config.toml
num_hidden_layers = 17
hidden_size = 160
num_attention_heads = 4
num_key_value_heads = 4
head_dim = 64
intermediate_size = 640
vocab_size = 29849
hidden_act = "squared_relu"
norm = "rmsnorm"
norm_place = "pre"
norm_eps = 1e-05
positions = "rope"
rope_theta = 10000.0
rope_fraction = 1.0
qk_norm = true
attn_scale = 0.126
bias = "none"
tie_word_embeddings = false
parallel_block = false
extras = ["capped logits"]
init = "normal"
init_std_qkv = 0.0436
init_std_o = 0.0541
init_std_up = 0.0624
init_std_down = 0.0624
init_mimetic = 0.7
optimizer = "soap_variant"
learning_rate = 0.00932
weight_decay = 0.0
lr_head = 0.01
warmup_steps = 149
schedule = "wsd"
decay_fraction = 1.0
decay_shape = "linear"
final_lr_fraction = 0.0
batch_tokens = [65536, 131072, 262144]
max_seq_len = 1024
doc_mask = true
train_tokens = 531200000
max_steps = 3689
dataset = "wikipedia_en"
Each number is 500 + 50 x the weight over its row's rms, rounded and kept within 0 to 999. Layers, rows and columns count from 0. Numbers have three digits each. The size before them is the row's rms in percent of the matrix's.

# layer 13 attention value, 256x160, rms 0.0436, rows 0-80, columns 80-159
087:442582547487492576516483494545524458557477488498469496545527468530478549546553545431476505488581550572540387468505469452557556418521504605559533410496544493546496541448510404523540504452538513458520503621453466429535470540444451517535566433
091:497535455479549569544518527476464534514520513476541398417454543568505448581486540432510527523545459499482536530530531550441495596589494571400493457484520525436539559501589466514492441501533463581495459586571499490495524456535466460524624549
093:598520530450593589469541444552475499503569448579557481478540476495532464610511545579480573517589476509542538466525515544504535460526540550542460486522436497534544617568533465430465432468466528564428461619567530479523547420576481438432500548
105:496485518440454540495522511453473510611488497498482482595526482473472512492463501521499432467527528519412527538519407461497427473503521490493429470558500441423439461498497517513609513459488442498588576434369506501440469506563422589524471443
096:594579410410509394519513484461545557416560532623541464545503461577579512447494527422428503447447446602475431525500487400512429557435480532365472597509440523528422526557508491549520463493513506481496430537591493520459498540537480492492532526
091:527513535472478442588503483412453550491496443493419477448493514515486571475439504476428519537454456474511556490492501513474474414442524534426528532484453557431454485425554431529437471524577499423600415443416567540493546596565510418501536448
072:513509481509544492444517462461548444481559391430477541478552497447574528528495542513533554433484516512405454547484465466514459533465486556482538507467489460530366438531553462509557471443495429483584569503524427503494487543432453484604436457
093:466509546595471494430579385524503436510416498380560548582496550504482424490521494366594437491468506479446627567532473493518467522469557524437504466492497509549465440464447507479506529496527513365498603428447508453545541646504532506512558553
071:430468462498499511443386463511419454591483571410465529561490590534493605417549546492456544399459494485434519558529466534468481525533507555562546476448453525553459418444512554560466500413487530510522483413520528479498492501466495470584422454
084:475498446493517544471469530564462478426467469474449446624536492426434517446501474502526480567424501500549594471534534627460534592533523483514447490479518437421615498455588524530467490543610565576475552509475460479473494498492576583608581527
085:455445537473493448523475524505477612352397463470486536467513472484587467476483525460545561506431509575530518460493390465568446452542481559468486455486489508488518540524487534599491495551518418479474485435534487468457491434533448569443486460
094:493440462435516458442521473447523576457504583435541474429435501474529464523503462474582522591467473395510508596454544427565506503585442443501449432525556486552564386532471556440373456487521571466475483482540436488461448450476573480512603456
083:518516543520527517473563403439485432461550484453482447439506596499508519523460489417556493568520542463593501548495490521457456535469545580487546510504538538557502577470531508515478451500440468568433474590592521524455570501492458544526486521
083:400467508484529545524540414489489480553536586467535515506509518497516539513506562484532437502499443496502538568498455535479473550515534539544512446544463437492432479500506410406528477384487450535561524481502481506537461427363487482523525540
087:530565486552399404430461486578518542493422428460475570499503425466542523512553556453467549510458511516518467467420445390596445439476498550404510554471459503474562425606471495423490434428512523486442518456540558411456492555503489466552494435
085:518455560479544510558532508467531455487621526420470574516563397482437512459507494539492513523433489490582481546501381417496461483612416595552482467517508501442457455499468444523468525535577450511549572494520411619530520459368528538548568467
087:466517549512474554534482581528480530490493495545491571462575632493485445474527543630550540565460513512480490485512531508522439428416448521426550557493571484485449565542426395478423513498488495463604418422346442537515469512427511445538418444
085:485476509514467653483486503627450514496444438497496461554457538427488493499457412511547473546536523385493535523402484551349598498516531576500477536463509559461469496483563606519454509446556506485490424500552525574500448499531587464461489616
084:469463517391512536543558567464499524445524520511634529483544487521601525443579477504564493471459527540595507529517555571493491541484498422536431513580563495551574478527491446455472483557501445512492522493448394410473507532488537480490512488
093:383519493423436475545547451588505544488501442413479539537504521499408444503521461596411516417463498523488588581571479477443509421479572420531593444526439530484571535459455518421521539463523582450504520507453446465477449565526509423460452536
078:497526433540520538521540453560470448566547504649537481461527511511448519490514568425536515493436442460417571604497553578455478426497496524521483565527423600486519455456406513496419434474506545436445518539518473436503482446528505397483481489
088:581582529385518492532455552488574496551461538495495529567521460512533462572479533543473499508477417583476494584556439423505423471511487495543441512493501524473480476530452480411528451577483471471476498416380396496456537554499529405552465355
077:454567517504573489487522409523405574525511578515478567497562400402521576528522491585568484462570504476516482550517503508474538460543497510538438345444524525463432512414457524505496511610499498543462449501518446471506486523472555615506478453
091:494460527462437504536483467485504511450483461461524503461473550391524523423472586530510598515437527556510447538441435457526438487414468515498465539525492447460466482564509459533526432541425462530498549408449540501458490455413468654500436446
090:557545512453543442530521534440579446453434486444459552520509434591438457544457497457482507532510454537533486538487500506550473596557467447526454386542526523501385469529531474500585561571471456621482427510457439606574505493489441550514498501
078:555482513517478519415487568459573452510625435532459511434503548576507464481477464395552447599508562439540539495411504541476527433504459485406510514511496526454548613558337517528509545456495526485424545556519525627502498591498623505520531533
091:533493514470489672549504598512480437587481495436575490545566538438491490556494521530551469513611555505459494497502557482565547533424548520509484420537543431512517495395572526556590553446474490529551480466463511411537460534546505529516463461
084:354454457486456442562506465640499457482544407551467501485538494522421552539436557507496502539513467507545450507553502509600510514581514485511455482493530501532551413466563530499543475502571556519581494542479468553522426450522458520533542453
083:550478540465491476452515588465593492440552455443462446505471388553470584480495477553448454527545545507526479479474456468441509515483527454501469456429430562421479563547493539442565452459462527534434478553460434491467491558612524498462460488
084:559437454475506494464458488515533481458401529470506499504428533594526513500481528461513513525436499606447485546509529475437441640409434520541435455451494531495537535554413461576494517477497443524475425438469471435473451406516468557418527496
079:528504460470465531408501491539461519525441482564508503439420464498572491480485531462486585552472531389548457529437457537471469500481452488374489460608514497491498438487509503482488474513397460521658583467493471501459524540474539516540507537
086:428513561464512514433464492502497394467576480418549469595574520496439523509432488578473502479461580565467436523543517540433538484559441471463481442550483483518604446485513531494475464481566497433469524473413510515533500556455468541547464552
076:494461415420475460530545435477478518402481552515496541485484502486456568479598515481552501460493547484458496457556528484496496470456556431534422584572459462524532518514464505548474393496519533390468493439489456464507462575629521512494580454
087:517581456517520585588513457444478447362540544534484511481422474519474460546588511465470485510455404481542460505621547522447505552520492541623521434501513486474491543462603553534548479409500467471401535545536444537524495560471503505534564490
095:480551465439408489504461477507485485532449483442523557533467517489446494544524488541456459573551541507483483539475494605457478465540543490459423488553464493430478402466462469498607528581570462466559491530471517458538549494585443559512523456
080:623508438487463488467537446452505496473383518518531384540418525505477434522553575495454443552486488463416543451473564467391568458529618481505562396386527545459590517464497579508478453456475542559497482499560464527498467478530564528490537485
087:482593463457496493441504567519507581503509556622492518522492601412524471524485489600465536531493532468436490458480607399573435455457626476484339518577507477495477539474534471549507433492439541439529572445456532452454521500579524541544537452
087:519474460573562501372554596483417590457526523522509591441504541551542480539517534539594496460529548516460440457514534443594499562457464475481523501620481546548552546431499449572462490574481465467501527473416423463459466412552500511550513465
091:482496542408485474495542464523429448391426547507459561508410429512565492390482565472504500486469530524595524538477467430566397540418444460497426499541508457534479378478447507492461500518535444430477502501476544489427463492497536506499595470
087:447492443509488558496457501511413456492496505442497631449536481553435489449467576597479533505510515481495496471428505590609544477491478466588551567532549542542466511475482429522395463436505544545564495517532491470598365475526470340470476579
091:476463537528545543490523511537569410445479492632623535492501512594556437493528553504483565607517421469506417480608516432493515520440528494558440518508495446492511459541491556450530511465504481357503565475545488511452502462505450570504511449
088:431374500534514450503472430485521622411446433430470553504536525516465496549498514436539522567430546505531434571473587504483496473441585497462484423507420597487583404488524445471427421501411433507493569433514541459459480563570544486569581571
089:545604425539500486474570490502441450521468469413520458585543517581505452481513419543461495425470512460541544509559505468535430453509481425408520502515434397463482477477527502412602532446483539511513539458432502451531503567458446593565493552
077:490519497566470383390527516522452639434520521438443471451451547427489382490433547544454450478539518464570549445582492508525490482499552458471493563551478576497482519518425517482426464502524567467457537431520523555474598538493503490529466579
073:455465520551469497497425533500476544552589489452426416572473512511584495473442488412566484466465598505454460485523537520460469378436495630519436516490526522537459497452482542435523563439444513482506386482429448477565479480555521441431502527
091:333455428487521575474494390529435466561562526524500496524505510521400486522502488505490483522495452501570574544556515555582578475645547477525575426477487553479584489496554520534553455487512472491431597542513559493487438558542502482534567483
080:537568499475511463401619505497500405546463390429554511511602543576458417524466476491449444560542555533558516569497449398426509535471383575429532436532446578445448525462451466452502455465538545487582443465490465504529550575461477569490449529
080:521514535524502524505376563521467539489464416548478532484514431472397496499468433545468532501496468477503414336472482538553496438529469471491520528608481448517421420505578528490415435479505620527491531446486499485482556479503466462464567482
082:446519503513441461481471530546458540504478581445411403464503442528481456513567540570628503513463506520403561471542470596467603530519483505498549517526514466480507513543484473491469477557433500530466504438486507466476498460611480477443561476
086:551426464509552458495477488531478535466448499488483462472469481502538473589492519409543416614585460469518466465499474491589501515488547478371451483534526468396593576475604461543526439492537487463556417492440491500495419507474491524597491547
084:481511510490487486526387521439446515593528454471481499561587501485401540479505459502514528469542467498570379477505505424527469463476419528557476527412458484508399522447510535556540493482481509490476395438370501543603510552435519533431513509
083:527583514528463523446470487496509514555463527480513478516452347514522460480390463468630409492476543497497461559464468412504460463513468523525491542455542500516450463515507545495576574490506406448552469531400438469519398573449494471540484455
084:544535574512452525529501553462640460472462449501537476480533604503558517467588467572468454425384519538597467554489481404443479547522444494498492422436478543510433546481463454541576549434543501468455510451440486385438582547415513618499453537
094:450510570514485442466538435557400493500540530562428537540485606490499473477469502546509452529463547463402562545592499442471480493509483524501526523509486500551525442402502628474485564517479567473434431478421552623482513480568469442479497501
083:472550453580574601417425478468410553508572612526559593460518508431446582549483484573558496426510420499430560580574514619483530515507504529584513508462493584474436528484559478495507466576420506529497518482425492512572520500484533462609426492
087:525473546476452477484489585436509544544603450472511532546502549553455386477567420451429542494528552557411442503542390452447511471469458504544512530517522490488496424541455450541467537494501483479481485542449418526451475491518437592576446478
083:532512470524548502447502499495494541461500452460594488506593439572499582464418476520591415632428437494624561538501495454385431441548608547473447502456470465474480601496534481413582493466510537561580460475509476518518491512437516530565543596
088:376398558465468550486453532486374535493495593590520512560483486512431473519457510540531548418485512597525529466612513532521592547532482480539470444504479505507461435463492504527482488499460504498553481548451551574512374511502492515395410502
085:525472452574439513509476511475467483509568513479568535501470503628543563513486504459517455500464428445503494543447388621477495529495474555492494429420530500482576515488430487488461451400493386460503489409617570496485550489493516487437532471
105:510581510531548458437460444496557466535501490465516444502542455470512489512435490619544529451523463446525458522446521462488517464430553530401487424508432540533472513454449480520554572500434598478462463499441424543482552616516484472466528450
086:473523513523485453479457478523466440498504615460560521484481463447477418596460513471449585484498590517444577446609478525514477458454524529439546547581531493508536565620506510502427478463489509527504580453522505478453435470551522505476448559
092:493495533498527427444476525568477506586561416433509474463541505509419498570515466542457603517379535527512645557578516579537414513405633510442535473529473503429531507514440454427511496602564604490547529570513512470508521583506384533508478475
081:573467424490557476544537475563516474444599498521477562454514557542471476442464541515512555483420478506503599517458531555547469550458493622479444576468604564482431487596463480470489551593489498543609462579527546442464478465541518464495631524
095:437516545552534613544505430481481601570437447506542571430507516544569501463473598458598514422456505527457456475473470537605476435538525549518484572468464504494553513526448427514524525462440447537487557477528457454496457435470446523477558565
122:452404457525495559476463496467508504503496548503489484503552563621518498544437510520503459438486548504484541527399484519476429503485499405515550494452545431457456426486585504470499495553432419548479529478430502565419459472482517453515523471
133:531584453457502469601486561523513578576452524553485493496561462467492406422517609456540552522546473436528474551564527517604497491497454445508486453559473515475383463503496518474499527501412466515411538495488515470461581534615491415520549548
116:626466506407503454559503447482610443516463453462505516573486441496558459480444503524528493436411493514449563548465476515540558408507575438513447558550464457519505562455501489472425458548585491508478474555473495486440482523380433516510537475
119:418424418495525555496394535444472535470515525531510486428521368477496452507518503461548492467523569448537427549460433509391491470512540428471418496501460512507477515458518487579461509516510575455520536459524437503514491542475423529464452514
121:492552582499488411440462526511476520583509504526491499505543519603445507560561530474414458461466466570540421529568462534504459490467519537418566459553493637517449553452349464521439531516498485537592435509477452520491570562438489411519444502
126:454486508509479519529477516517475451517432504475532504563440544561428471391505590555426483384446528541445498582518419527540532598522472523541536487457519494474520522400509465506481483424457457562509448516463514505480515558482406425536516459
124:517467548556508399456448469542470405579452549476466503523545403432585453452581533410494405523523483453495504518509463547482556480576485494418462515509452449521448489510558569577486504533543485440566526457487515568563522533599507538515451487
132:465483498471509507450457485525569477596430544495501484479436521464532469543547515372527415461580456504515524457434562459467638450481527540480579448469519560433516475610510496456564485506436469538479501495540511516446509503468513429496435474
122:602508483520478548470419521485481456530542508506559535425478474525430512494577483505525536514432519415511476472339514458561528463550507540588427524479556539497528557519546516575535593472550465540475462491465474433507546508578494564568577395
113:534487423503555427435584582527506610416487572499576544469540408566591557431459489507488506567557568457501546489542518561448485620451479490499422422544531514520566575499518568470504556492561526451444468469516356426570510535556563388444485581
117:534476506478529511444470489491482446474492505421560499455486511525421497509434452579362496539505516419517530496552477552530549510578437446450523449534508481496581490533560465592522607464638432491480542481414488492520485511576465474464369479
131:515547501559495463560578544342535437517443478511534395500509563605440512518469602419460391526464515482465549602533580495478451535463513517531600488526521630498554578441521416484521506500498537500501628547466494539565487522564472537536514535
128:524534565566464426532467520453486509416527467468442490512597514650567516489601411512483534493464500536497585520471409461485469476483453416486584528464501478584538506454432479505581493533553571504406437464415620520504526543598612505535486460
136:461493500540523467477488512582500497595500560432463485531507536451416492491510530409501559489566525531540423435501555505619419470505528372484590451423537550529478501460536483540531582454568512513483496572580512417522452553415416482550478513
123:492504528609566510513492457517509480479499548500481536476557436449528588525523477558497526572392464545470482521525559555451540421519480618569504565564454618599438540436544478556528443491466542540518523452531426503557519419372427477496523526
135:514453481394524576511540483595510433501454458481497385481540446454544442515507427542496463587439532453547446544509544494491393507489419505515474399510559469524494494512503505428474575600459475552486497437409547387445593476454424521450555537
113:495449565504467503457526564426579450484460533528508492374474488570544453421438527474393414498509511615444483493559438532426540484519432491457433429481397512474543444521387491517439505523468482453516391445431481476461498537458547529521437473